Weights of a small transformer language model.
Training: a variant of Muon for these matrices, 129M tokens.
Each number is 500 + 40 x the weight over the matrix's rms, rounded and kept within 0 to 999. Layers, rows and columns count from 0. Numbers have three digits each.

# layer 2 MLP down (transposed), 256x64, rms 0.0651, rows 121-227, columns 0-63
422425429538470502519496614508533462503428540500487531453511600438583380552571544543523642548446474604515436396461429498486476492524485537555461500500503544476505510565534516572548389477371429
427505576510438550418566537399512533556554380517525492518547461537440522513526444460532629485555428514554463480582518401509499562446531539461442520382583450465544578519493473582408419504448520
575482503526519447441508483466442463509428512481489429508503496495519490452548508503478603552454525495490607468489492547433438436497501505540495589526446498582427512539497513519478534541538468
464505526454481522414567524479480505581439497473462529503561467508452514499443504499493540533482488550510547479480477450446524526487561560507479532537603492479475444503492459521491489478518545
459489510455492523475517514483483536547528475570548505490597508519500540502416487478436577562459398441517432488503476472559475518476414529534534618383570665432510498517553481533418394487455482
443526487497492510483490574540501494468566504483514517528493508511483528568509530508532519474480487491499475521472483498518437424411485534497476451488517528504499517450545505527496579494496462
510529513495482498504532509492496504524487510493496499503505491506495516536486525516470460479517496534506519476502506488510509502491516514475479535507521493500472496503472531510437486515489485
475493407519557428477456514529553427534526483543516533449484520537461546513462596483540475483441494511431414528464528501518530588510495503360582526568535512577515471467477523471565459449452467
476478556511405485493529368485521470544595442474431534523509433350497508523519457503520534463558468554505445569498483501528544551470524531464522461433456530610566524497536388530566507570479493
605478473527518573541480492449477454467525530529538531517428448475491552519567415407455524450586547558481527402526498462492513583491518425527463478480517476602508525539463504484443455499484500
570443540473557576550452460544430545456392440556513504529553541583467500494457586471560485579460484467400455489472366496532381531543497550585548461468517443551486539564434509453457542542522489
462449499461490467534565505583520470512478501516509501470558522503568537475548533454465501555506443478494515477473496504494501485527529455510407533455441516443544457539535472541464493522510520
477514493489479489465520560482519513502473490465461459497532460559453523519517494471452523526475513463512529484544476480526504472488571512467558477530542535490525511544509487495508490480471493
539507516502490565491475425441415506484512485495516495501478459520534456528474504518514466508444523515495486541522462493491515501546503469510564502484587482558483449460497517508485535508546511
501502551442506529546448482486477619544515408564557494463414552495509481453549569517562475492550425446547445490541505516473497541477498436549498491484397480456493454488492454549521472600485499
512459527493542546510500520487480431513506521491477434533485487471527472475520542480541576531469490417503560495488474479457543437473512487528491525540515464476505574518488536539470493462521496
487444545465534493493463454508477534505504500482463487494486504489530511540445499537515449459503487535523487467524544462523535525495505504464507507515514502510521520484467585514485525482504495
492494504498489475489477543452509490488534501528460514514522536488476485513491515512482496483503545516523488520480499469487449487541515483490458495525503491526498484478539501536497512497507512
497516526471489534472507512477499506538524500514496524481545513492482531503507482559491472525523514534503524504455536511439472502512511515499442512507486480514470463453493455526514506436553460
500509540467421449512495539488552520527564508509517428533532530509537512458500505466466575485525480475450418503476577539526471503524497506507504486447489531411553543507510552463426478493467492
448467538498509410479485532571472445514498488431456530548511501568569507456568505567480417465485523421453507587531532525525531482559490446478467537521489460437474551558580517511462456421555542
483515477507502508539471503520557544479513519474479518493453510430526497387527499518421551513543535507551508465454478479545529500447512580463530538475492479428528458507432497495469542567527523
474568493480473472521483514538455506546541474480508554508545553544511565395545574487437488466527463453473535518474460505487450463529533489511507543386455450523477464556529489485471510559498483
440495508562502442508519523490464483453570450422602511562500483464483465462504485585490556492525514555537513516496543425473448491484478555520435528490493512528555496447454528455479537495514488
487506541490467503561491433477504529489554510527488532531499439486484496525531504529481530502468518486484477516561490492480515516461453535508500463456446543489547499524479483491467532479520541
502515528514440495495508531503492479487526517484472522501526495504507507515484492537488447523510505508483496480536527479479485490507526516497475502483537485488552443518484550507437491455494502
539523418512542474561512498484454506546512480518479543451451513462527447522529428519537535460471480509508567541479463497555482491510435510584477480519440430564411502546503487505486476546553510
491529470511477519535466457489483541492498535556506495469572541492459509426491516528511520461520487525468502492519506495491472480529520469505522540480474431442502543536474520534576515497440466
506491537441541522555503530522462552561504464449539522429542480551445485445467524505509428483463515515443498521484499540479532499497481488480515556459507523523533459470511500562519522473474457
533527536510474563537479509487445474509549469493508475473558462471493512494503530501517561457469477512499552510478427476494455481515548472531510535481524474499467515556524500533510479470449446
540488454504469578491501523516487487492533502469502492497511491502521486514514512497502513531513473507513495509481557502474499531530535520510451500490483522474453518493519406479486521438476504
534451550475463478479563440468506503507565462501583501495545431445477523528503468524517514450435440483491492519498531577539501487502534486496522471511573534423534454573576444544439495509460533
474518496500460472486462465502552566521438482507508459515505514573486520403444530546428471484500455597457581464540588478522485449518524491502534523458495490496540473487450462556526568507511478
557546604443438558427488443499454508500409483484398520548505520507419540506568623479496478529527614560480455524489589479535479513492551499415514422510496497467407518505453554463485474490522564
500431525471493454441539569521562455427511500432513554494445573555457575542487462535529478506483486510553527543572543477464521499411523471513503502477428360517455555528483503542513549489510492
500603440588500464559495454505485495517514502530542560528450506447558465498462464540491416503530523567424462517542477532556482415468480491491501431465457582496454573541493468468478479505578520
463486569523526454514493478513458562483538502493547547483491496534489479455508454511498471494460500472474485502479525478515497526510493526457513547485509467519556514495514485474494486537480505
441508512559541607444525474582479524534477571493461541509468475440468455517493520424468499501513453477497490540413575517530450506566511419478550511505490513494565491482495539521440465522482509
515459617453597494499548480505560536485460479436470503483511482515504547500477553484542496540541502468460509514400526533555495583471476484410432469517539514434543506466411499474430486486532556
515470470552509501488527486456566498514531513453467444565524441463428625511543516516524494478526471524510473548399460537495427576453437507490507471489527606545566450499496501479527411476472531
505494520537576459518563530476479506533549476472451468523474523539487544514502500511495487450541461514526405521535495478420471541501444474462560551493562404467486482526443491472470582475595488
501504512514502480519519503519484492504536511510458484509517517480516514540513513516512472433513488517505487466492496483515516494493500468511477542516515484478450501503467532532464495494495502
555524617531525505394521458566489536493525485404537530532500430513490568427470538528507472515465461494488507510479484485547509437531537505432473470574493557442452490493564511506470456506422567
510523488519554456416531529520472487500508492556463458497546511487550460543471481529529522542466480518518509493489505519503518392503470552527478480528493468511573454497583506489430429506435532
466431543481523457538484494555479505451534432535493446507464456470527506408522453485554543443555517466541487493457455583538565486459517465524516552458500560500479538467511473539479504549500455
536487497485504530497452524544464524526462492485475549540526500511543492497455540476498438527517523484566449468487479521389486537501544476576506501539386412483487541537481523512516456522524550
528510455489519545440529460469538489577524490477590470513494499522496464491480557507486521485506415560404514546517551498480432537476464420533522421496573464597514548482531531419452447551465493
509501510553503506464427507508509479520500523523482538522491426519566454516431465473486445469521554541535466447487526530429507501512515455460520465568484515546495537585511523464475503496472534
491516526502522527477551469497471514552484426460460535517530416519462467472519544514506472509442499502463524555489536484555498512500484505486558548475523521496537543455534520552450472519493401
470481492511439562492497484497498515492530465536468496517506536473469478494490517499569492493486487492486501504497434530530482486492494517463560550464535489477536467521521473513540512507510494
532452470531482503476501510549507484481507502511481534462529457446510502514488479502480490490513515482509533500468542510519511487545508518495453465518457541468514545461491508483539525489479526
531477490499517509463508440510437517542519474533499478495459445528511497494512555481516511463501531452509485563433506516521538542539489536454526486493479510511525509525509555423501474508576417
544414527531451535559559509525495475535513555506469450586476488462498465512543542508496526484516462467530494510479473467550492473525503492493525476488505479526491502482544459449541476496439474
549410454458539517480404439473507522430444574533627538567415518500468552441544490564478447520591465465518457465512488542531518551435575493481431530565563387425529502555549523508499526480511441
463525513532514435448511480560564490542476503457534543496477508512466481460569527482544522469410470544446527508494497503508500551509484499569472524516511555502560465482422478455487554514432461
545531491541466483480563449549526454480494538525433471549454492466431436566474574515527507542537529456556587500465525555431501453481469476482546570476581391473443457494504499473567472405518588
404510519505517471498486523505532527508445553514476517471591487499485474519561484472566453506526481442509592553480517498474516533458493509482506420508532465442563500412519523484490500490470488
377497442506437455489516543511505536531582480525471517512577495505508511508538520469520524487448521507526566477488495476493511438538510533488471490428540558499444521494515451467492455524462545
501557400507446498488537504448526479485478501488453519507556490522506479517447476534496532548447534524540456482556506430472472479501439561513521506534513500583488565501448508451490514541507527
509425562573529478455543525490471522488475485523388559540496526465458448545540521475551530500461540491447479522523520512483469564506573428532479418463511456483551546453486495573428541509497546
539515484437596574515457369392546507498523460509502500465540561514418547377488598493505424562473549506488433475486462557511437536531556510582539515478407468528510478539485574517421514437550552
517527490525494551519516503532472465473546473466500495498500467507493399509473582482475478442467474516585487494460514479559559408588455483480465499499474587446429573535579526466498467563479494
535452535432537513538553562524476494446455466460524575450494502608511560454386535456486512526488478514465540440500549516516526551502482498470564466493535502471481518488492522493499514475458421
499524501517537476527460492436498464485538499511493487520522477466478534459544483528502468494499510486478527512527472468545468506518508463505504505491496490526545536515506500515503504475497554
558511550533510519543465450404457481468529526503412497489446506471533533522505410500477482464567533419521500489493506540451498507435582514539563523553530474508495511566392521498531564456497535
462429531477493446503445445509413529468565452390492505532511473545467515504408512483539476520547522569505536505508544516584525530595447526470495498573565445469526467422496490407545557552488480
495461511559509460488492461482462534518525511436505494505515457498498508517475470518485468526469481554523552512517508506507469461433481550499493527508528556538547549472466475422501514507509491
490539448412561502500536534540468490604589508483432497494452495536513530499572506446423463502481433420575484542530535469487466463479537535558467476500406541486522529509463537502579470487527499
468570453490453520525444410463444473471546447521495502488480496486533466476502469517537481547453601563503530457526499494460388520574621451566467519508500482574508489523450503508526513541491556
487504496468488486553432479533510448492498496524461493455517502523580538517487468460480428491475517519586531484563515481499479432496502501530488509472444601475493532575482455544571452511471503
464510579435527570508507509545487525443485505452507471438403479465537529551503632496519551466514526501542460442556568540563534504451506398427475535495525471440459461611423436547477444533512507
528444550513419504452553546513441495583580461629411468515457492472522418437599469436603501424457472521631377544450478521440492495562591469480424487467517470407487546456592536492555477551525558
462498390491452472568469487557439538550524471595559411509488478444471502536554556496485515497481513475516449559517543516522447494536496545475527429489490509485525501491507494470481507529517498
444481466546475523511496517545394537511474569520503582481572504452503481486477527488441561606492434442508466460511506497537529475576560483496478541443554519424454532507471502478510435551471520
516495519530471475505486519472460472490502477465460532492505491447523470527484518490483529532519564475524472500484467491516483515546496497470521513525498492498512552481489535522515493453554486
500531414427523585441462529436528528458489537481500458536395518498516573583482529565546494488587469516477416448501596489361544568496601497454595447435450424511511516495527500572467591410399578
437493440487422456519554453523446455462499416440477457487458582440480454581431544576474548578515571494518525479559520524494458500498551558523457457558519434561547504526606446521479520562420560
406462493628451486515551569486505525494496433523503537533512516504463456450442488517538426510505543460515439480498450505454532560516545464502504514568538395440526579553557500409518491530524500
534413572504443501487493477502563488482601450555493501475503530473510459544486473533517561536561449500459454556383494478530472511443448578587456563565450510511457493482498561512427556416462532
519523436457485474523482450489496499542474541564522549472504526429572483537537460476510580601531478519456465514460561539391604610503456495469524414429522439517535498531441518474504465462491453
440529507510488447489417503493561464456485478509498505478507557468473615513568540515455531518507554479466539542512455537576501473464498492514516520492474478494549514514406496501446487435518519
478460482530484491563425387530550462545528494529526471440534554555458492327459611479476519444516516451521504422567472553552505484524527458530511541439479482407496590582413456564588530493564469
516475554453471498553548413462556500483493519462462524485562488521489506505509425522502465620461526527477476455497449513525492528530504530503500545534504526509473440495466477429513543504510500
521511488493474550488478504511487509471448514488528487488491528520521472487523465481485486497484508518485464532543475518476527517552494491502541485498489538502489460541533454509531539487441494
458442525500453495534527436507574467515529421529469535532521432487428499459566443534495546563540510443511483482521460546511509547514491501494572527497514500468487552484463516380449538511480541
605545532473536465512457627493514543485419469406461581464546459521485492449480499440523423546393529480475609425465588494496540526533470603531491482504502507453501439488583545521439511460509429
497491501468514500562495499511486483433490543515476460515478500505465541472524498484508491494527491505458497538507514508500463540464492461514527508492482516534481532490536479492480505551557526
552522494521527451448488540477514488480512492536489468426588490492548399391491429483546472463474465476536505542521381494550488495537620553495566470577513420498467582565424532492547481538437513
540464492590427485578511470536575482458506548530474411456475517473476517480517533491498426531540482447496453553537487585478482464494541580549564493561436543436468483485446486457421489524610562
529593487426525556495440413471494457500494559487540501449526471526515556573478492536552499604452524505443489534514548466392586627508526457450571450515544463541473464485489512404494445514455471
545436389486539496525471514499558448480521535450571415513491465511455618469564553567496434474546537463401551531543512539513486499514476545531522422526486544488563472501435539506440439468464501
441447398498478496496446518513490501538548615540470520514505479502579517557614475462552495432551553637500550443447500469463543514548478489464470534512487519469491493472460470472447469506513539
510454490526509519506515515499541481491521492498503486490492525527499477486472533472463497447522515501523488486490494480528459518519498481483495496473484506498480501493573487510552542516497476
471466509521494495550538513512542552507503513577532458479459436482514458515467526436560495493521535492459498560521447502480491494469504528460548535502472521484457476493487542483511555374511523
484474432548512485491599517536481486524495455546469410529504573505496457593476524501431461504557521560520538503504519483471517423502457498510407466485504470576460431493588452554492521544452527
532497467481572406497472564495451516562498498528476429503447575549443541543470531464477470467486495397534483485561446537595503577556536436493496597496582513419525544524564459421467486478474502
546457469501488529491501456547486540413457509507598487524492499548563527489489431481429497533520465472493459471499526517554528458517533508478469458476520581508471512511484480474500485570507547
537449399433463522470482518487526444526484515510519496564490506506498537538529476469522543528576454523501483486508467422546522506538501413503502451586468476508442495440447498524538524541544540
490493538480524529492490490491410548543556489531430513490533471516516491521477464489532508534439430524500479480480557566497408493488481546469499493586650487428506544486455523502575469441496482
455463509541470502453559556488529489460448501454577555449503512482525375426476494483463582594498504490434515446478535471486502580524506499562507530473553531554496512432544568397482487536490486
443523439568568447464457453560526510485508536479517436547517449522441591532560527482443479561532455509509543536452504532496466455510502488492516442580442548533515468447468493479496440571461524
527494508482467490508500499442543519550483563500466527489472518538497442512551518555525466502493498490475451535530480492441409520530541516520516465491454568538486476479507558515410502520419502
483515532492473507504554471483521510499485497478508488514485485495495499547492515510475515482532507521529510440495488465490520526472540501478479544513521484494446507508488520520450519504520477
521576494455550497448467522563452520465440539551499522549513535497523468500484471579490497486564454501519472538424492427594520396533492431524598461598484515478443515432453486489475487446535508
493526470521531491468505505549535578500483534514496464495572492552508496541541435520470482456504451473487522528462458508540493503443456465484520462503502408523523464490496454480520507562545570
578489520517463510493508486499476463549445499440520472501537495520522467543473470508495503507450529522456520513548503489501482494492493475477445517544523471538545469532481503482538513454507499
451502484499494493460464545485495503559484466471459441518462484556487506492462523465530445469437544460544557505552495465472511514484456572541536513527541437516557528501507487484544461502535530
# layer 2 MLP up, 256x64, rms 0.0806, rows 122-228, columns 0-63
464516539496498522423538550374502520601520425494546560574468409533474547540517460420531583570573474515498431530576531431532500543435560549459498491395568474504557572510502514579419402560439468
477447494496544507531488514546514570475563555514473562472420474525438525524425534540448408452551496518514453540491524446503559513475558474509446461439491461476576505433493449528551507525490499
513472455536501484570448472529473464412556507466510447513434501495511466505529516492495461457554493447463494510469521589513452463489453470474528465493382529510551535460479537463497502491480458
475470521515512468518516486551543425459478512429443434488418505520497448472508540550555454419537564517454563512565504534407504486537535458482483371583391401511527498480494507439552651442523495
475551509487493491520471500510522468494558511468519541506534506432564511564566509546470458550490458517486489522507533549526420488473477548532481498486533469510426523440550510498479534512515491
496473485502513515493485479502529513486499506501490498501480519518514498497524455481515500480502496485510487519510515519489500515504485514516511474472466509488533503480521454493521535492472532
473500439478548479448511545558558456550524481553504511480475580569499524506468503523566497423528488583455391536518529520513525618466536528405582502522523512595513509479500494526550496503471540
448510506478395465472470434483493452548497498493475574570453435350537465561515457466564561489585454544531442580453459466531532528466502475457528424424460528551555569532453404580503472570469481
579427480523478562527458451400540508484557511501563540505461472530467555498504432539474484485557497556460473406490500462443510580498455512512489493488521491544472471543428494525472521487518538
415577452543450423433496477497559435527553531415449472513417440408512501515573453538425531443533508553560537510499599453461572456455512508432493492471453521453514438415513466506510463459431504
484510526493533492494477507547516532493478521491460527476502499512534507487472507490474437562492457476530428456439489501473466519529483523493543466424452526453506514537522476480457483584509470
527455427515478507555461454499450486442525515483534496479494460462504483491443517510500450486520446489434550523476516464460507501538436515520528481495491465493508480475465489506488448519512465
415459497456561542516465520465472474575483439538539467510499495479448496542543503489539518475494457480551427480524455556468555489459493459530463480497517499482523555485445472532518532447546509
495467528448544544505455507480556586511452463540512482444429571536523511480531566500611458517511455484584445517534567523465475582482445481525549513490386440496503476476506486566495465588516494
509534495439528517449505533468508469465507559544449471509492478482569494504557468447455461516494505521463549454527472536470503582533489574548550501479503490581479477549465516504526470535492542
506525498533515552521502558525493494529504526495478514530523485532532492513549509505517522513506485497531528506474517511513522500540528538550490513514475510446484521519506402509511545471482536
460469483475455502473478501470450492495495503519438494480518510512495468548501533511512504466504484485511478446496498460460465492497529474499461457501487506457484538477509490500491484532490540
480482469503496485532469489524502495493482489504455504500449511516499459508519506440484434465507495486544496461531512498479505487515503472460532450483479527470541534521517535497494482574432532
475501511452473494560471487473522496487542466490504433541469531484509525552486445485471544492523481517420434505490580509484504542529493519540544490450444504435541512457508554470504515477551467
497535513480499421466429469506415499458475512444431535512547493445587497521571447513489414526471545473443494547522571513526499539538449403548486568447487430490463576580568490519476453451532535
487461483454502556546502538525517521482513539439504496514464474480545441464541505495450538490574485519532434460455480464533515546420539473499513545480535456444504545450492486481419547516496483
526422441501538479447493497472519486481444502502473482480418448477461463574506535535521471554534528518495496504518560499488476472456505465509462492512514463475520519515465501551533467447431504
525520472553524453483468432505461493484419504498451543512511501471517511518496423511500471540443502566504541479517577530515484557568504445531548538494411530510475492569463499455532451469468470
474511506489448511555470496475505502536497497549499499495481400511482515562505470493481480525482441465508461468549485472491499543448485517502512486464480535485530514501459439524461531486456537
536517524517526541503506448495520510512490475500422510546459520519466461542514522498482496499540493501530531483487521486535500543497506513544536464500468515468516555503529430523516539511440561
500501399417493518572514492506422518512460526556542497479447520431524492492514510482496555509513425504567485476480516459548469517478498436570514499482508487462360544551471485620492445555548530
516549489508560488486442464472506507546510476512537473543445465557490533472474489471460479452498532515528500478538459513478484532548543530539558480486563524574539532530551471488467557487561460
435520464507514536505422539480552516473481498531496540533534535465504517501517463512490441512493497487436559519492505482501467498545511484491532559427467447506497506583467507534478462513392521
518448474460493527483490492517518564503529489543583496517495510537506459476549469442567491463479501518472526477537468548471474525522499546482513415471530496540545527520473486516459476566519527
456495517480494416514476522510510497524487521531451490504478550453472485502487480446491466437482480491516517459508471473491495477465460505504542463515473486497529490497494513500488483559462518
496499520462522449525468473451506489502574458518590512517487453460484533517447494484524536506500443475483510495502548506500535507486492476508543434475554459424513463559567483557441475485510545
460517507507521507488455490434491529562538455457510490515513442552551486478450536558464502492520472552473529468536516507494444498548523511492557514480528483481478522515486466497480558483547426
506516582432429565481490513527430516494466555462442520548497505520501538544524559468492506534528548541483501508473542485566517533437585478491554467519504489448423542532484474528487443492510560
528458569484473562496481513550454465406547474493523520499514531549510566551450495586523529482446502485583445539539516444437527496437546395445492548513458459491426566490599480519469511436524477
521559456530519483592442480526459503538512514544561579522445472533548515556493491461521455516549496531482446466545513527616495469470542485518535460456454592494471624507498457511497450504541501
472533488527521546479509483550488503469493470476527537559537476453525505525549461513496552533502513520493506499524536521498510520567525510501538520452550514488511520511530542492476507485468478
451515487529558615408483439516529572539480548538477559471486505432511494508477492463541455507496434519518525567463564543451490567567477465466548481498463508524569494501495543528467455541473509
420515563423571512479473544461554489479483501530484499468526546502519536504464490482545555537510483539500485527413520486472527615483546457445517433501561536505554417476489525485466460515526567
463450467503484519500470549500508432476481541511497517553534495459531563508527559537527533487543462543522447508428480506505500539456471544532533433450544538536554507485471502582526378470509522
437490529513570563453542519480518455534537465454524466482479507516556536507482466468522557450563430573566403559518482465472565501409481490427508474544528433475527491507470484518495586511616543
515491476513520528478488519487521528529490531482511499478490477534520505482509477491518484506531488517525524541496512525507509511526509551502487487493497490489536506463510446471535521524498545
507519575435491523423492417521573503473483522552524557595476508549516530482476487518549559515490468509546461444457481431476560515429528487418548399528493522456493454456571464581494446511496558
508421509482464536589500491475499471459469509434516493533456497492495513512527464439451482467465507525536504521519529508490516558537495497450504565456514553509457516464439512534526525472530515
456470496408537445480465493456564518397500480547484521567436507481504530488535435483533458503516526491475501481509493531440510568457490485514505503435525427420471454597438443551490427532463431
486458484498543518471453548537458532489409503484538501482509494521538514442441542482537440526524484489536469436438513465437436511489539486575492489498445451467456489513444507532482460516543544
554435442490516530440522513538552480545530484459549465525473489527504461531458484532529510509508456543434515525530513509424519548479471487561562423499513462549520553474611551440492442533426449
519442478508470515459454453493520506468482489501506489484478431544548498475455489502486440448523505502553476433487521534448473524490524499485549525508442543492460506526496513492473481480462514
506450479502452489563451514489515498494516546483526435431515546484521510521527474518512537469520480485542525472497450556434440485490452465503472460523484474477464489536436495449524548456501569
468450459470491518459477557506510459540498466546497499525485569501493483511486492511531457510465472505501469478520478472488555521498517492510554511439531494497525499551539469560514494524493506
477462469505487461505489529506503496514519525500509499493454533529512517527441480501483539487491527493536493446546485472464504559472493407472503489498490517518485514480520534502479519496488509
521490479478442545517519497558571503447470473513549459508442469525478536544514486469463458430486487470506488504457535468512494575508529541435520451524485413450505465528518508520465509498552459
503429514468498450451521500514528489532472497511540526553470525507498471490560480488483465518550450526565473529511472484541533513518517520510521450510505481536471511537586479484470460506508501
479416462446485481551429478437505504433472593493617537534428498540473533487508443578502481559553485501413449496501501533506476612480524516451491511553548402439542457524502564518501535491525472
449527491508532562501485552524481513500570514538513468540391528621480520528494554460480471468539456549550468453472525509514524462444453578518601465587537552447553522439480515550528523530561544
468469468515547459450526522446547542553360505471511392556516466588489473549477504459429585560537479548565533470515479484464557522542491527524561469466575503531470533475649497499461439569498522
573447448569416576498481406527451422470534478455533466513420517506552515477474541508480498496505493554516439474506480521520459431500473501514454538504453543513451514567435505476496494472576513
422476455478439498481452540534515568510533472520497486480542495499490504509519524464565490474490452511527508451450514455510480509530531549474513490439518474442443530471544456521489432540437533
468510405458492486484511512453483504508465495493504539527557482532493491504459516543486607493505465468528471450569542417464493499505490496553531449502514455542455576515465524496468489532467509
474445531538530478464496526479486540525509466503422557533516483457494473562530460501553488522490500532444494528501557506466499560563563431461455452442507409499575556433502500492470525514498546
511468446463598569489453381465492543519479506485552520466545559532471516465483570501558468624471538505436422481481493584528425584529456516527521519477447480512491501497492591543421498456552524
478507507497534461459505483468582494555468548560502531453478537538462547492490411528487504480476522443471484477516429532417477519425470601483487403467486396534503452486439496491480581458479527
451474558419603460504503522540555468594526535473461548511467491564505491480493494446544534535467472601527488505498502536429575543516471554553457371465528514522504455485483558506436605502550453
493509482519528506520463490483510440510519529512499501501521481471483509513497523519520515488499462531493509458497493461470489492477521516531514449494515514489502538487495477516494534505476594
428465382483499466462477485525550519494469440480528519517503518530458446466455506561487445532468483555496542440445528485433433480539412575433509490432466540502479401408499523493500431559501492
477440475527483518486483549488463594442566485408582493564465446532553515506443514480599489472541547559487474492460530517563511504553447561512542500573504429500519493423576523448505557541574511
453500479498548485519469511514439493438467476497535531518492519525538559521532455509516537512502500527520488540563541488540526500497524405470494501470465492487500486529478555534510452477478467
441532476419565455467435511451454505571512488526409528464445492461511541486561453432465378565514488475579444517577549449471481567529483549586522448480408507475520489526485523523538436506498493
407409510378571481493495544455476520507493476547536508480443575550478520506514564433571563525495467506488500445546466521429525465475553440538473438538424469450527558490469473567456463555563580
490499498556504494475564518512475555498530482427549475497484449525453404456456583597543555528539508510438511486437466524478504498477525499484517470496529416516516495461504539449458580469545502
514517515491459541560452507499491515407474491459494570449441491469546569527489523486540453550544525470548501498467627454516495538545522443474503561463517499436518505549471500531452421540449490
456552455569517521565451473469541478422489542385543478517523498519544530554454511602417502544506492518415584426478479576493526486462385570510549508550456549599460421481424465435476628392516444
474494391475486493556472514571469562477477434585544448528465501484486533521549509481482476503511473497520466546531539511508479542535474539474572443489530448460531495503500493513445487514477530
508546537437537481457512489516613450530528474462501408524436514541498534497488491512543518385500556486514530468512481511468462540438492517554530439561381475582529474529553465508500590466536445
529504535491504476468514466508496516492472477458504528486499517502492478499493462502477495497554502519531480475511515436439526535503520559524516487488491451502501521493512500461485526491499489
483503462450516559478510496470458508481513503467521507459521509550515525518487507529550515497574455516479459474495529484499526530468575508497516455519461473510486531501499422511490554465498521
435481523464531498483461488496429496466548464473456491444466568527493471530428594565573554560512523493459487462483514481522506489513520525585478395533459457520507576470592521474459506541570531
444441469579467471510522558468502530470449479517465572541480474485499472519466414492524407556500531522507484500536535517485570579590542498450512529492542392435554547559507509424480412478513485
547424578443448556478501502507568470444564433518491537526479486467528485531475457551531541547512464512498456555412510420543490573520483546626520536530466465479463532538564570553412438460491551
511520440487508499471408523515582433634507453494464501451567402471470465577536511390565561543473451552514545436568526593429547483532469518529513462346476469505531481460580534441490516524429488
494525468434465502481493470524495446506489529504494538524474492459509484500481495490534529537498525563533481514513529441515480499546527493570415561476523450523417507496558513512496434483516557
520502458426598473430569583544425526485485515440530475557427475510488433566545494493556523496523504550511445517413518465455535499381433556477459499533518483505454449407525531496430511524479558
451483498522484538588508450445485445459475485459516479532559515510568511526481514540514506569516520536448440489499517496498461517442533453484527420502459478518529511564436533484520548498458518
481459528496487470519474523504513512535524507505500497513517482463466479526483535483467492466507477502495544447493500437525499507477524488480489521488497473493485517519485460513465491542508521
454448498439447460524534467473571461502459454536445524573514505456463518513590407525510546581551522492503485442569481509505506580502537460475524504478434520446482557575476483499442448461455547
424456539396518515457558456525546475480518537499467475527524491654509434506510581446495595453529512548468439432531482463485568523481434495519487352558517558383435427438604507572464568503583467
461466472486475531466504449450504520507484469472530493463529482454489459510496459473496493492513461523493522508458495453488512482481530455465468482450518495457451469512491485449441513502526550
447513484504462507539475488528486515538487494480511490556433529549492600569504625562458489536541507507511520461516567554509551464453456468514464533477452561504513448478544425535484530489558494
442510431458519444483487518532526538477427511549539559457512567470541573510427471526485509498494465476397496438568514506469437476456509538462543423452508493467454373534433416563504565474505533
566501470504528522480460453590486372623568510471436481530511398501486459595524561493617585546446457488446471485570528570475512518428526489590495460476426529465482511428549526455463467464439474
543454432473544511515459534518560498470539512470567484519480458513515588491547504566534467506547521493474455524545533522547561539528466570515578415543555514474576505518459538594464454495463519
440384427482452515474440476513464484466547507486508497528513512464524480484582540545534531437527476551505517411423495495495470475538483518489497546492474469430465500506442479555484489494499526
466511509512497482466503495468481495536471501492515529499498539466474496496513525502528473549512476488478538517526499467490538509506527545538497474515520459498481481476499512497454496470487504
458481523474579557526493550510552501487472518527505520491482408524520448528494526458517496503494489486483433534558490473489485511477527525525543539489485490494465548524599518522470446472482538
454470570564530479431515454480491480523490458489492542456444518511464562523464519528524526526554531493446446502528442482499469480447559504502466390474521455442500569522526458482442471571523478
554480436481515417475459537390438532531466484502493445502435562527518545583492477433479456529459515489507450517526515516559453570546547433478516578474564484505529543529574505463437484470470500
415517534503523452486523581498520470585534498483405539520479535418465536516489537554521538490489552496494542514507502443473466521482494490521540529487448452523527480537504475490485532444502451
474397443468472546475506504503447401490446488500565435555517548519501542507478506524512556532530406537543463449489440464532509509462498447513533481529520533498430492450484514534524485521546549
459481474465470569550515508522457677486525493598496553442455592511453478492467441460531499574552481547462426476524550581473465559488428607453504435545630480457519521479443560524497401472482485
510551478496522489555463485520475484485519583547416457525472498539496577523525557524537384408530488463548538526518505520499469420511476524465552452508368515444483471563401404585502592497525559
441471423510580521488427464565434503437524542495536429535508476515514552474556558500524542523557436526495487511456553506564501515496474517494552431537465508458527477469467529535519418526503510
511527479500501509471497504466484529522556566452415478488469517535482511553499492481579443512522456480487503543508501574444493541515545523510552467480485540519509508437543513512474479491460474
495497461485526486475479509501499481503473507512484504479501514517500490478508464469516469484484496479501489536510514520481475489507459516514507464475463506478535493486516458506532501487437532
463560488433521488454498487604390542479455489538542523582521531510548541550505514562548542519566433553553487477402504443544561449511466446573539471561518540499477536442527447521506488421575509
519540479542456508446481513493511425481564451460532491494441535518496525525467556497554456523479533529508447509513515509533521435481510509488479524517506581501444580490527570503489544433489411
448503482500545508536444521496525599502496511525465531517469509544460503492520495467489466512514463510486522493419509507540497502495514551516550501454517503527517501469465503543502519542510517
518453514499510521499534405520488482475525488471545488490502499496481451506545472579483580511564458493479443486457477542480513459474533472443454501481444561464441514444452517516469573446499450
493437550463479462441514474503498497431498555474605464540424557545528456521571411457491559429549530568579483479495489434479442481441512600475544478547508598490466490466534503481507542524535533